From a checkpoint of a small transformer trained on Wikipedia.
Size: width 128, vocabulary 2048.
Architecture: LayerNorm before each block, rotary positions.
Training: a variant of SOAP for these matrices, 109M tokens, 3500 steps.
Each number is 500 + 50 x the weight over its row's rms, rounded and kept within 0 to 999. Layers, rows and columns count from 0. Numbers have three digits each. The size before them is the row's rms in percent of the matrix's.

# layer 5 MLP up, 512x128, rms 0.209, rows 320-374, columns 0-127
109:542435476456507633530474401482432591548537461383436466547460520443493552500580502487439532547452497647467521419523470544452490535513482487549597472560546536510505522562503475416453528501491491444451531519480467471451496497452544458439568472528508549530510507546522454532503425504619563551375477540545444501552488492450427555502518529450562462411454505544499451489515559447417489409468
093:480450425547463377534512512496505526579524468430465541493467552477586496536480445506471531456479428543490573493533496450450481495450471436520459462516599569493510491514467585459508539504524484487554454471370523508510533574424529494442407515550425459522424485496429543435492554593593527501549459501601420472506493472429491571537547457463407594502536549558561571511418556407523522580498
104:516491416509598463555480455493488454494542549551375459525550544461491484512485541523452408534540502505427511465552468498498509602514657514551447495503514446516522550427488430429576439523413438432557557526524501499629527419542465499511493444506444564452457560514511556463439419495527509550460486414554513470530515413561490403460380505541488535492535509457558494471552425494534509452542
099:465496458497493513552531570447598540510451566467567564402572484582558573500451415390532508479535459515558574439460449524479424494454455466491490507558508414440494449493480448467418527470513431523427492520452586572516475422445494476483512542536527526479513536463590519568495506414497484527422440466526396557507476479543584460515513584490602514518450447521536553389591535558434491484488
097:500499508443523505539521565410573535519505564530457475483464445489460467526476459631561541494490558450438462475535469491476533603479450536447435464530475474549420526514512434488449586452572412569474517485501437431531424433493541498527616494534537541509404538403432498453525552440541457453451492447533532452429424585566544459533515571419499519424475530508443427465427467388456526487484
101:466498546459501456549473542441536511558479500479465496514513527483503479561470514455400569573501530495553488448468494557461481487447406420515494489466539453567478450505442536461477398434437513596427399482453472572480556576410562454487505538482581470429412574479499460490562404657433483495546456463532505511500539599463443487471539447532601564532472526416518460442481437442514551546487
109:539553547579484473507508414582473563513553419410475554531539484482466487549504553469579462563507420546519437505449475602496537485468544506542524441610392583504480530529508490525626484536501372519513414444520528548506410462495442536476488524505420589396532447487446384447522480498483478533460462459436476563458469523519518455497600500486565489454498493438542528420533517450534438529516
103:491532540539516462425590518474421478455555506511503532557544512541566469463471538591536452559459523512546512535549416484519561481499465460534588453462614481484508483531502509531492460488450433490478526504429486576493532467508433520399497428545474494531455398416541517501478582539510488514489467453505579607514582577619511585558484360409494479502554419502620467449539470455507482547441
105:491414478501488486569577478558436446596414564482503519521454451587460449461481581501484496544536551523473506481467510551494496446454522432511552492408507529416479552486555421505526543480567557435470553553549433360532515519446486533528372466445448441543465534473381481540494414493437540462465530472514602537536577569505496560519422483525492596498474546556413559487476514514479451560469
107:504538502533540471501420563481445536538496508444500439564479456574445464486479443546562440523385565515539516472612538552542518513460461436490455415467473558569393421494479533535447612569409540467514481485510546546520536567574469603389421496554468542477406516551452526509581473561462509460468442422397509477507517449503511492527562458497478491496502510466560464464519553491589605479506
108:472531461493528548473379423500495540446479469529493392520482590543451504566460515593531483529519576463473440468519531521487436599556505477558585451421560524489426497543501570530494616460419540458459506447485542494524547419536479528509501446532490454535422496436509395508429440597493503501415527476518471408485535452462489490557502474411578454483595410492552531464431527578555530520450
107:459430470529572506525496524513549494489513544515516468561460574477466492659540485540496540466518458529449486401544572582494522489394521512484452595526420588495454478522584508489524479484436533533491479451440499521564462538410420556502590397546578412479519520374510515559579575546535461429431472563516444592472506500428529470519459570476491464525525471558515459472505482483561451435555
103:578493446488528533470510493479457423448447429530441550484540489636515545516583562503471566399492515454508347473517467486380528501500489493467528432569486520461502563501394451500442426515586479583448540501470486560487532561526471477460495485497485437438512563474478410538608439568411537414544543424522533570480529433505469620528445508482542536479457525475488493500489502536539504421498
106:459555415545515453469483506485449478560500491526519466527447448500495519417417636495454523458517565542512524537465460589462485414557549486545512558472452398553505501491604482417521466416443460540432389472559438518524539512443518514578522404616558517488457422564459532534481479460464481473588421506389506565514457456472543438474512429509478445505499457499603460478482493505557437458469
107:540466540485557448469480468478469434522490476491541523473446504440463484460456493551517562410440502467468431485461493550558523577602543536489423627534433515505445507470458580509520453420483527546465512538500499505512514482435442411585461499483520518404438464634436481523493527495492409429442547580444573557486478597465613475545451487507439520546597516536392494556537494492559576443474
102:518482507564544470599588473431511528545564562468538507430501550542460520488560478427448585513573512573530539510462491487514563454498496379467584344484459477556476480442464517468515513458526521530434524556563409501578494497454371510492541474511515398475543565542452470550454377558449544477532457472507531525390544517512517605499483551470517520558485489474572454422467487565534464495481
113:493515524428495449493543491500545434595621499471432490504554493522445476462531446469471546445521458445520496541490441408551409489477626447555496496523479502556488510488545394423492528498467409532514429504539480412486528533414516453479472480557445464576527465527486513429606501602479542552494458564462493495549559480391560489473490487496495443493446508478553564525382502501429562483651
098:442492489483366529441531440415477530561406485552563443443436628488579602499520445518523566606547508523515487474503475580379465508519426430505522509474549480562454525523530592456542502469547506478530481547443495556496407510555488440469424487458461530422526453597570512524498526474520478473568480560510468461458545496536486551521457595514448443522452523416493484463515552595506498442434
101:505542599490462583410555505493535431567518532538567545503515501512525497553511434554461586481546498570457543502369475546463552488477468506435360509476433522502508518457490466450488509473527439558520460508454537532549422398480493495520548518424521510520497535408541446469489435411615401532531535460481409528470566509570507502431430563506487551461569501544507489540597560416570498540436
101:474453447489471591530593517480512571545522403476483540398443469519420517480524500447462392510467512527434482434384459513451530521487556455518618456580535541502492549375437550424500525506504431488543463472478478442478557524467564465450563506541502575542538469541561540533548431495513550488443450453524423550518517520501507464523479541543546480354486569561467477544560411493560517429565
096:473496547469514512595477527493535521486586501497585535494527427587501502421493569507502431499505427524564530462438484578479423471546554446432496485488451503530438516448530546505526452301521571530486483570610486593522469517553575545521431443562521438505513462451474434399552495498508489497518370477520528461465527557494480541472550501401480526476482466446547430502525625502444470455507
094:403429430545537437576570517522480491528516537502533554581424543489472522517513531453564460479481449479467485466495419585456592544536588473438419410532569468518474420507488467459519506419484528482446463444507436520516555532515477495495510627433510457502539495556481492514467469473458509556470503518495512515512536550489414506610475541460458564509454671491482376502480489371542442465427
092:472456514516538501519505538561469481440485417461580535442527478475506422466419536474478642483472455494524483509656403496481491552488476527517534512519528435385434485477475567500493484489452585448476474506564574492538509521466476574553472547570457519582514468519445473442514474566375435566618547558534520472593425525481449559549493473479506504531533551386482512485462502437598527534462
098:546526616463462524504509488429604394437510560500613509414504452562508514522514457533508419398484482546624566501577472501531502476440467530500519402435501493494463529662479472469499449439544521465543413510554531551521494456486457508553559523495459537428443550482487546519493549492590439439434504474572530545475517569471525422482480554497420559520458562531437540489497548431528440485481
088:389530396457459582537462564379425488510518468474525477566571484532477510488582478568485513496373456524513513492570585578499497489483505500521590524606474447489426535521475493491464496534437452464455514484450470529450445476441505488546489401500529520414493497571539502430518554493493588427447540497541525495523438469449494536467501419511450516409440450471465515635442488564503400549576
103:410460456402541530515477468422511486453543462472478552530498537490629572426477493454482498493454509568539540560502543498406382480550561566540543474496519553481495515504454433453575508520462417485575562472578370511507546503553570493370429528501444520556484501528434509427571519425405493474527451459534490486560521384535431559517490486490516488503441573444476489446483536542441490533448
099:507492434451568484606508487594434450535469527496641484457470559496463490501562592468528439385560492502469571512512460543496499442448538466498483546473442568541607438488484425393454413522506524527547457501535470450495460511475477523588417456457475518499520467585409440455430496464522413462601430506424570519486425516581499408478485438569469525530511517486474539536506456448492471510466
106:439515538417574509482421491516438472477501557534451432510583511508472506513472466510537488516495574519482571517423513457463499496444476444512453573572512493520505548534436343510523427507505479480549450528493454524442599556378521531489608470419585493519496554455433543515533491408556429538513486487382544620452499467562445499572501471468439553599459478469585477467567483501532519548559
106:498552467450448519549412499555456423556664581591530472458469544562536480444504562523506422398501541545479518429415512651552528466530499593515495535530521451471452524560481502470473579496490485484495494489446502496528468502430544528500569461497498521552443515442510462487484453438509438390500500440463537440504493532558508473515544589563453494373483516516508507467586439412474540553584
102:451537427540539342473505451515511487563437545449499453425531478522496545510463431495574485521568473505496500476498482585443505486526446561499566583577483522432456546520529550493522386545498417450463512492570571542517557451459442498433450546586432589511460482556475426483529442504535433512446432558564568507519529445410437614472572462432563510498546520427535468579529528518557492466495
105:493515428511536508504574454430448410492572539432510412472524528456442597622482502391417456421455467518487577416513487565452566455569423464464571473448476542515387463511512421499521509416594485499529514546527485496485411545574588445554437517501406442460474506491563498493584519480496554526537529478503491512567497530506480576543561515435502519427421512480482587562494530531503507455500
101:581466473487477499543521539447532488489552522448573465558439487461461451467388468443434500505416561507555529486529472537480474522473511535441418434581459537394433429469414476529480602516496465459504470521493442568518484458573438581436431482541528509513538456481476463513460461499585519525475561566443554532375460415431447599434453463590527472610439527526464569530530445523556500491538
108:475531518503471497621526467523531487568490591380476381454549484500504520462575467563541528492565456529525474457510508508518489507502533514446488468527473530508444573472511448455520461472457432422459501457491523595479553540443557453534492458509450549340439513381434510485510385494574575522550497495524465525510507474617519509507504595526456436491510551571476498482560521440433455446640
095:516477488534479480462461501478492521512495504417444534497418520545517475512480505403547439571512517392594611464467484507543576427481555477516517409526481567455495432560493418459613534528443421569547474514454498559584498571496483478538438511515398555556433502448499453476478473503438460429484469528421527451510426515473511549447522456523449500521533465362590500466527470660507505447475
102:560560461546457430558446511518470448419465450536494569472493429438407441525482532587540424449544498385432440506511450461459523522545480444622625536554464600508435527561497448567588503581469459510495382513500519591553444481569480516466476532492571420497501412440507482491521551478485488469503609477552495477405571470469536506508511523505473478550437481558497548459519458501452475520499
103:512579480495513417487501460469494500505501516553544540419518540541563504413550465407472494479591596449452576485405509447521510435522479611502510472490550546448467492531474372462574480489570558619598423519598530459496492477541467473457526590510437525543462478553507448490569464553606574491484410496535494466604556524514528517533523537571575532511557475534507548507474442520507581481448
097:554548559517534481390570551535555388507577479538468465420471617558494538491416542406399452576489514575465510401524550499546467547439560431474501453451439484449450514505528500491523584512570479519426478554547561451521496470495489461625491505468543467422512473513478485436423504483514507513508515447487455488495526400399599537579438488478472513495492521486477528513457582508525606553456
114:563453593485437552451499490539513515417477468646459479599570461513418383532501532493560456513506414476527533511392529466539483521435523518535541547532484496452480581459464586515587566392465477514564439531553469458488394508460544532484500437427512458540550404482495560513445509463501546596542516504525464515464522521513511519488422458456542505529574585530604466497497520495575534476582
106:513556432556463453421544537467580489520567584536441685387471432574463569448529537478426408447564455554557504515493474525498498481474495479473582471503510495490456489540459409544518421453501462606566532577485469469532435508604556557495539490400526484519564575489484475482556455472532483546524487476541476442506560425424526520553461511462483592523487517527486454452561454447458495486530
105:495563491502505440492475523550482565408463453536418541481568465542549476496356476556469477460518468632593570591444458463529531532487568438430434538479422524451521519380459456589511547539564542510569422528563508510411476396484428522553512455499454495555524467424525471551437534448544544453465532436525605451478534514523549481551505518501532434517551483570504502479450482471523508428514
102:461505521419386446517394595494493424561517530583524528525530539443513541530511461529517509453507527414420473437559525489522494482539587501462527491492522472424411528411471501486575429509500472417453523533417500614532500489426472512451547475473369438490576509478426511505536506529521479540432443511517586475437599558506584545498494432422487487522467503486558530481388476426413499513537
096:523476539459494560402501418439537468595469473531438470517472439549470379488495518540484453530573496468440490518510425502459579436573432551491530511496456414569555447521461464479455461486480544524460491476473379478539541403455550482547500515473435584444568600513439508462531530500496443586539468381482539506490573600495535508530565413530460493577557511398532460530512482493590557495541
109:478466465498522489580485465534507427500465406527545597489544502574520442501496484536526548479480478555518543576429406520490495476579554556516501506510424533543431491483513453472549453554472461571448439495526463530416459507457439507487402510522494477530482500474433492492491435495460555595417514480507605403591529527467441529459464556355496466547369470432373487460533390545488476550522
091:500468395452512568484543514423502523545445410509596533435420508484424476495534502406514527519511455626497465487586498505460436480465524656480550619483472543604452534463493544521542501653484568560514568442442500500555475479408509531497430519443516478440507526462484524494530568509534535495498526597551534482475473487551517496558537496564490458495511392484486489569420546499521432497479
088:350544509422521489401529480448446577406550498446456559478495455412550502535446632489530502469476490546536498543497462459459498517432459471481547509475572500454538473561443567470548456538502498461542503453485442536507544546468589496482559537434488493504479437472429430528528542481611494532511409449567462484534539568571456450556489484475601546610405471517485519472579585514508547554447
095:497491494427388431483516630560491514506572452540433486522456606539539514570401486524418531454558488426458536427545495583499485501489468493529443504507472468518395541577534509425500424470519455542515513575536523433538464571463536464538474550447438468518508512440445579446493539367544536476497514445447475557577488581487520529428566494600477501451518480415506444490436458568540493484443
090:507522479530533570489513492451522535558504489505449503402535414488472564555520479532561435542502536623483533472538442491461501474521523544539519440472477469609461523391429438386530438561529596599503386506375543488496516579480506533510496535482440472569541544461555488455534490513479456534387311488497491519530527542460483486537519506518459571466505494460432561490537489444537516423517
102:401578459443506467512440471515511535446471434461522511519581510496456465582454563516400472508480506617525545459502428433616481489484520521476423437475477596456505519516456525499503494552463489476552567505546517490521463436539400547460566435492452500491557530582461535544539533472538440446447489605548535403494574556552399465474400591476494421523577508399481511456455554519538453522517
097:471529512595573565491427524491548619503476511508384401485502573563489534414549525500440512479547384562561490516487504450490483445452369541504534470556542477549456546576580479490591526457492545505519519518462540551442481521542553432469416432375488520512473502548520466496422440506536494434494414530485567480472516475522512445527548544536462573516533469518522521446417555542467582574573
096:504470456416480532423457423543528490509551547506516577437566546492526440475477520496518545346515493485496473476569418541538443388450530475479514459529463456494561529471429454547544521565442535561475440500400455506483459570558478580473477577506426489558536526466482470468438521528516428544518511508498496407542528607521419515561434471535540517497452597622489549462539541592398548521528
097:430491507527569503493425498449434462513541458608561471447505509512506512473432556536415471492511541482519503528415438561524553572464459480403561561581486456435526417597458469489486367488561498565371510474525560579487387505451436607552509435478505521463551481468496511474467442514515500531509472578532523450481496477453466527556466510442450581485464462556620459463538543495558467560551
095:527536428417366567511495465475567587570460528524452506546425527450484489548448511499487480528498468524458448461463472584489603504433500440503539507492532452532403446512497517488521466435483555478449522394385489507465515515563449568493525416472515498428617478556494470462486440563549467500451510469556422559425502485535542463475595601521543478411498528493500553548507456458475475404623
093:562563514526588529465604489437460466497513545492453426542531454455479577563493565454433460486554518479560440580543431591454470490535545521494536465462582561448537565421463510528477463529514555534585485523595538452486535445471417497520544469539556577454417524411511461438567491501571478475495490582601519510541582457544383516537461481523411453495512559481451443464530494498583578440516
094:540516571576501391481453554536411429519395453547449471500580442539471524422408625416440452501522483488411531483467520495509503439498542548504568478560545406539542545488510544497516501442460526520536546480440465462488526491489461513476497506498542547512359580451633510438447517576595567493501575487470491518555609491494527520555510500455518437466436499490573522517438458492480573475539
108:561492512466424531478521452473423504548467463424506522569540525477476412553562480506491475494571487524540471420543417541416465553415545468420617391499441523531630546532461542436473537550453478488555494641506450470512574532465508443523467548422493517497470563612491495458557537517472511481516515495489511468623450443521492402485463543527487492516429468506553543465577611464469512480465
# layer 5 MLP down (transposed), 512x128, rms 0.211, rows 320-373, columns 0-127
099:615431543449439543397489478573507472448498602509594545424505578471557594505537411453499603494471486441497527516543490502576540484506450459478536396563534503479524558521496509501449561579539547440473400568543481489514498480530392399513535516459545546506525532455540514532516465521400527506449513498561519570477447474489566432490504455555481535600438553567492507540570542499490407469557
096:519486395514569569466536408509492611485459591422500600453563502488551499433507454512435512487510486483471506585417543510490486485488482520512563548485550459440494571513464532492533441391509544529510528515527476495492453463462478455533522513468554511521532527544564544555457444472490406566522492439469515523522426641570468555581398570554579507514530521595535547551454466587528367547478
111:507490545487533513503553399373441517554519453459494445434496472364536443458503542433532421562518546528438596447497494461603514464489509524503559441535477486448444376494541518442393420427469504585465501561486556476465468489522502597523463503490456503573525498539549453489500444446507431514470609523445429434563521570503460433467464438502519543502460488548516518403405511485459458519502
089:594528540526426468492518417549478463485487433488550497578427448485435462494494555453563515497491468500442483480563567494482529511538497461401492576525465486438628521503510474483547574516452453503546535562435425426556550545455461509549447595503520482496568433515470575569512519632484479514478428373556499555471484462425516605557505536433553534465446482434513417486558516486431406516469
082:448482521481463401464427495565430463509460516541577556463479579498570554439541451496454530450645528496507550478584469566455492483505540446530465504505563427499453496368463485465508453557460498418580559548445540639546483566429487453533418459460538510489539497468489583452439461545458506557478534484469480493484562415405495536529483475539534542487555406450494451453520474524616499531474
091:404490370451459503513455549471461519513474460498494534581463500509465506465504497478469400357474510535478505509612539486435555501506599492468525511528539593470451473465612498548508460467476512505546549548558623495422481578563550458470618538550498446443509410517524574506474486556525486492470564491532553434512576439559514442536517541549520491488564509398513485563505455566402445466502
096:427480508461460558534461560466424517599430505515552494430407571447560548503552495474426548446509571394441517463556544413519496593505515537482528575486535486525592492470500488498509545514550548457554531522449535480489507446518492490509459553461557474591545447495502566615474423513512524465528553534555394505524543575472490425477442525574501528467647463501552543581489447531426496410432
082:486520575502500419497506539491459448614529449482555441476505441457485565527501462459357475483476492482515473393599615494511546570505533462478447553433488581506546457494430439552444502440408509476523476461523501510545511491528545548570489490466469510497516445491447438483455484393487461390383519516500561437407414543533457458497505521483430539446421542581453464430558474532469425509459
111:541459470479598507448515483529443510530493564447501539556409465517569499503469497445433547531547501600363457440502409408424495465513555521447506490424452460489433560486551511481621481534470536565538594535413421415418405496475479512503479573439459564508548562465516552478478424519486462465500597420498416493570475501475495507490450462446507434524470411478428472506472517511487489454558
099:575443429497425531423598468539521486505527546521469514529528447395465529548514420508411657499529562457479481444469525417474506486564531499528470522530493431470558483496480520424527349459419431504494555505544491442479436470433451572481554441449538492465497538439498503555510526506574447625507491447677555533471568503482445502494521471491574505536453502452468501526529511533499474462492
097:513454557497471500458496557464509539581534504494467654436512409544520462504478492512545496475516404481524470515612509520504504472400560446451518461514539524571578476458418428519470507491505624464488530576543403517516604501397538428501482483464525516430512528492480507506511438527455437550491545501594478476478457487484474543433467532569506485498399583596540498518490577399539373479529
112:430552586426580482592536485439436510610587551478468465456516584516505485509532509497445530576518469483582512443560549439574494488446494594515519497375440487517467454520515521573544504499521470585534422616486568469549492480561498492469493511477493553461462462457523551514410486386461513437491543501482473494476454519544545531571504534384437514470537501444377481519485505482474609503582
102:516488463430459517482489468519515507496511491385646524492506477529462523429540479501460594526563475465574593568481437494546572448498599536526592500467542492582531497476558541508522533438506497490409595616480503510553449542543462461572466437494488554503563439560522520412475496446550523466477453530477428493528509444475504527557494351579408468491450488532470552460588465424528566492453
092:558534489545566549517564554396476526458548499461477488526490602500416484477543510459543535510499520429422435537524426459443436647481563426498579500434530489570494578439443459569508521577466590479553554530473476435515440443518570509518471428491463514439538585461458434484490553513441403447445477547489447497542498621453439533512476474396473528523470507516448459488479498580490593495503
107:506502512494531456489489369519513425500477534551469512604548551459524460407450450501499531520501461511473538549580550628487432579496479420404376378523471486445467539551474501532469511496530517480448543522458463481518471507542541461479464536459521580467493574528463424401469512480557570491441480489477523503614444548402507446571532470412403493577524464508469594473521486534509516428561
105:440578570494445538509556578480492510535467530485540543485555519519445554552524568595457469521573490526489465407365533458506514590572503495492477540444445477485505562506479435434460456463432505492524464486454433576497539519532496495430489511459530475642482464554584459530480502430439508646376483506498430487544434465507435497526575458505460621544504486546470520472535483537585420533502
104:547528490561548481439446529470444550492483484462510503552468484452493357553511523586493425454526521550544511458638609520534544521449499533468475608423451473542510546602546584516495545520435506475487528509429597546441504449459465527468501539465454500443401561502481496474439479469509568427497504509485568490520491445507520558466537482509472584487365481587500482434481460381490391478486
103:535427434497601517463541493542551475453536420462462486428536481456546522462500440444488400473522562471470523514478451433414476539507554475534544472571529594472467554515409566429563526487467439523476561545481495426454529548402530485444386594500508475451497464584550489535511512500482517532554430471558511546507506517579562581488483471481596508516525416430395466482417533528383444462559
104:530557516470516587514497577541414500539485424527492436561540561534474555513534465475543506536533588541495467475449552481561377523541605536467491501523518422477539486489455520551530516500407465574468468455524480565563557385491534501442539524527474501463473571423506544455629469543536508494517497540495504526547552524479490411358434447391515501592471518528500583444558564483463490496618
082:571472560482472447370425441436487502460484515417539468488530526390480522430544460536513507479488556537620559531531498396608533502499485469514383496484490510523531530607516531483502543572596572458521511559481554506501479442510544475432511547554466592483546482517513483585490514547480600567458481568463480477534514517492511580525573451596474476501452395515576411414522526508471504457541
101:567431471469497520574482488494472491507539597526500509563535414521499457538462541466448521502430589530485480424443499524548513600469478582543468495436515538494452443516617395602472488450607600506426523643433461499448507522605567427454532529477487524500453455490505494535540413426485499563516538519534535460531487511474553561488469520621448477569531488488481537520508449446469558566431
101:458497427477499536464444499446614477445463490540479420465497545520483478596441417488459573482469533539546492474489513494523446428467446436532479552438484480454501558540579507409587471484542401456588512532618569474448389602503542463514554526491587532496514489461477517444520492452572503528519497521526599496402406502468558595506525524510442421452497488481610588441496493532531533462465
095:538405585554473567489569446460535493434489575503575455483490558537439558505449499492491527462403392367510462593500434480541530556467511484468537556555464465544397494488594546523501509517539606529512464488449517480388470509536451476515569491518468521590437471467494441438520493467475465472453557485570566479538467580457610465557485441567551412519490529479463595472508487486569503444459
088:499484455524590440504492498545445596542530454500443476580448445494405477528458506484464520449528581506424494464503477522483508499471426438467556485566502505516535455456580480602414467532459569446413491436496479436470453509486474552400453489569516489510597492507510473489582430613490502571478469415511559410554507451474455510542482457509461575404490408553585510449503481477400445401450
092:510503513469440542500520481515584561422618488497527510453486477408498517537471556513461495536478435435487487516561515481399508523515528460410502566587454469415333449510469460438442479486465464415558438544463489512477432489576563511482494518521452451467540487563539564516502531533437536516543512507398460596448475555503457486586537454465497577523480549506522395474464540468653460457435
101:508469533519532455531555608461541514531500529492466442585504612631537530476539573451436419461558478445462466430469515433462400531552567481607588536507470534497499511489555510429444578483452519498465472511497469534387428509524515489455459562401438520473486448473555443452509481470450478503436481573444427531521510496511500526569581529501443511484517453494453509518446413581418598414497
104:536474504551441530353563392576472531551506430471476517496509516514485485533528510536479454378550510564597489517576508494518507469561460399444479469415521531545577490488486519493474488468459462437544452556493401454537586500439591480442431485552531454508521534565462534500438495428590442475460449478577399421416526495532561485435582472546536477537497443553500485430508477415464476518554
099:498462488497445465508496496580535497588544508416531569526410592469541517466479584466457483539576460413511467503372480532456528527544490475431504448510555526540556418441437544545454568500492539402521496411504528504494524478522537518565374525548436541517479544474550437592575533536472512473488522457495437456403478531533471499472475500421575499510533516612451618516559429509609553491475
108:523519483557555477491508503558425434502511490515558502412448562483543562425485479488522508535456571446422526429542591523590526430529492596502574517536510531441430510456457592425512472567541471521616558511485496471547480471439477520596596512500621458497459503569521450557573518542588445597475407515508515567450505472452545432477401469501591485529503395503498526528447467478535494493528
094:458540547515485594522536478511480469485646479519453498409475459343510580378497470510511455498508428505470487506504546397569511478553604547471386399434510482531477424487525523567446539437477499534495525504550519494449453509520569547519506482509560452494506524372489574488545486555517506483489523466443511576465482469483448387503454558423547469432525544539459580502432581519469513483501
100:466475583476577416531536470497523481491462608488494490472533453616535445405559544530466496514524416442495662501507589454518537460422488482522517527477497531532503461438517485481485524454384460475527514435427488599568544548548465402451520496451454498573515475609467502495394506566413510454478494513513505493472436465449524561549545515410469583522514555570475550409536456474552504505520
097:416527462486499507493499641559461505508492530557418538429467478531487610524522578520556503526535487472493450625393447446471473448540569510525546559471538467531444495461494516565376501433410480606449483480511496484559460503551549486544466552488498575471574533515497507495572546426534508492497469439533523542629505544618512454558471467479381518452555495513434497522448494466483524431568
110:463537585492544470516489541457487467498401499438475520477488474482496497524581415398550456490426544480460515473480512418511554601537425454524477454460432554424540550555436495397549441504515434570473486493498574452508514516513442558415451461441523504580501471470430585418547435496473568533499483562467403467439498575559513525498544530471396596525462476534491505444538544572578425407472
099:574456547477432566470441448434544524571549502475494487547556474497545470547603428392511530374499420462479465482497501510455448495434536499556496555570484503561555519513507531533495504476436547506529443456625495524573581410404549510636562486493534562493451529483441541461485477526525510517425477489496507467528566646515466449449563479526500477507538601499520474561476607504455436523497
104:547527557532401568480530543530439552544457547491543434359397569466531567564447488488488579507448456513505499445489487509471487562506514495527536425510496521496526544511401495596455549457532562552577570515585493504572532478517526505419567486495534505500540493441443452437528507516604386503507525473429444479522486464522438529473406398437558442565439563562463560519443560575521466455501
095:598478520538557442489452456442455549490488509421456386495504501462485534488432479538578570547464577537514530507555379532541455531419545484472466448509491496522538478448454532421468492553352567544528562480540487545480559450429529513450502464588611490475507592471417522490524573496542527458394590478503485577512480521424549400449538553462445449461457509479446470530483567472436522474505
097:443426483510445498474431580517506540441492509419522442538467493506414553455545466462444465448494458459564468491531493480417502502462486517452451619515572516392530508491529489491496568556446485409478443476410510423574533475551515450576537553422513549436465485500512497406603476513485508411448562482426441474537431400436493383443542478576540486500456514480538420543538507556541531500400
114:489545437555567505454477554593478508572559553433458505373463500444507517458466527505421516555461454496414391549454388436519508536488379492538468454513532530511514522506434495360506451589552494542510528470552489486475519511481449445511424484515531495446417478470550502553453556499528446604505579460515527614475559486496593474458540481564441534469479419574479463548554451533516432495501
102:374538511517540466480559447487561627443452506463428484512464489480481519463347417521484473358462586501536542488562501561505509498544487536484471516460492553481462560531460590490497463562476506369568573386526546548470408518545485514507474442523508504514482572517646498545520481423534532448487466503488496473411470540556536465491524541499423543495528507468531510464471505542470524578409
097:469522426562458493451475500401462538452487530489486513453591508392558598514498540561565568560439647509608447510489556558415495490513455433478503434569534407561541517468502484486485494500442429517559524495465574494493493555563593550447496509591543529443516520554536488625520554565496503551525490461479572549509478434461501509533549541517500480415508504573443504487489498400607513504465
093:488508444494499496438499462549506549464587555456522576503458488439571571498492474488476449574552500530540396464423503566435533555496417574485419483544453480427401562428541433537554475480462488549568452524523411407472590530467461551607526499503555614417510472533479483463393528535469545595539428511491548520519487437470403450510446480465493428510456508408436516492504472472483501510442
103:550412401524515524469497378495557446531404443596510451480519423532533527458540496517465536630560527454563567581506448478566563427465567544456459453454566481545430543511633534514515510501450501604487492525507470521483449482525459446532517436495471431529565469526446535421564370515483493515421525457487488529487478430522574489409535554571505501520513483435473432503466487468517501552443
106:541540531463460437678577473512539453622601526462460515480462573561541518512464521456480539463591484463511528508450481507496533443451495515517552544489398449471483494567555497554568469487441485550538513509570614425545453517516501492555393522434548587580560505476490421428542543500442508512484477483538479512534454631401528472491475521447552515474531455509449486538469515597491451557525
096:433512536470504445449503507439490473490465549520584490578567561521517461480545446480527421478489498542497508557523493445470428573507508506504453554469397460473489548489478453533450427499490485451644485469471491454502551608499434558549591539499407469583463469517563537460573464528497499568437496542515582497508463395438457596459506576482442530483497519573467540519551459491509298532531
109:497542582425543446586484592443437518556523483479480557432447466467418491518492484486464469516580439513469472510549445485481482494577539606506508487401514472517465484500445439582507504483514399514448403494500447473503514419503500553502468488465474414558500407384460616581452528497444511453545490512512480561565520488502571570514405506524510460556459438412427561601516505478569579509440
091:540399534464431497531522422463490444574449402516420495438442511443537502448556502618520496506516557462484409482460492515455485554491430581494438581504463478542558503454474368551522495524512542439532545505557444551424508566553489427478498493503493459456491558484575594545536455664456492483532564453498552556408449498473508578462439480525441485526553518547484573540472405500531523514486
106:462472498521487531590538430491442441514481463422417469498536556545570480585494553520455475621479500367487463502528516484451422442427508526553514568479523519526507496518573438531456535488475550476459498504525498467470470559527413567496560454423456423463504499541621514544447481457561464431403524468546474454564529468451534570435558474491448464448488611426491567470584502452520382479567
098:593423525475486549560462523538591522508504552440510446580470578545540536504455456473580493649432472418472472569549549564425473497510445542526505451533510420500454544441549504480433433496436535559510486536509490621509483524389465452438380532494464509501498521507493437440513576496437498499484526406430487443474557467447500427484549514552471419519500503535451618551468474588497514470474
107:542531580585351454437563604511469516533450483532433538455504480512562481476552538547489489477485434505569426558484528520508502522427524516543515439462488560449508478448409529523561476591472498499570623487480546523557476469516452563427442416472576453493511462567492510524465500504585559588421505508529529463589520471477650519520596484486486566518550422505528533438466437563477487477514
094:557530541517549520476455528396552555574487486525515419571337510534511471545464482424569515536431519547516537610508655454503509493483493535505381455505507519538498485502517506474516605477441547579558453456413469476570530448505479412510514562475592497466437459510498446542502509506440490481551499468508559563452411421567608464417510515453489487520565502479489496564413519496513486502541
091:532534490568407503606507575477544404585524478476558536509501496460514545541507472541553446488498486448523484523441601451479602460486570400548506536451447533471450510443521470524412501442426483479470624501477560524467510545519516443529469425508496414547579481422515465559439480543502521564430494438474584603594514556550472488575480467600482487505551440486570576497470567474448433486513
096:403461594483590504367496475481473571477501537472498559555566456496505582471492552504516421496506521479586500515465466505397507517505530478566439562489506447536535499581567557541521438489490464518553508518542620472458397549552514479556472544505434502503539433513573513422540516435531484562430487473561584540532467432446431493459602547508561553415462440538500484603559483485444522508402
106:470484534416534551437517480458553394522446552514458630522443498435557619485616549483470566559508481552528485468439537474497458440416478435497529523526439507551482495492406527446562540484558499548436506457459361483567541559508459510499499492507460463406516564499503490470469607482442455455434479506463505502579435509469534564530492613442493508419458499567480497540521505538412472494409
083:513479484398505470443456506488636482413550565535560490485516543448461456496579447550468531555445489487585438536583512515506529518521396499477502519418519552449483590490528490499567499546499528469429511576583527592526459471456552538493375492535458441487559520582445507482499503475457500489462564470495556419439388480554567427518487427424516477502574549475486546435505538471457461562376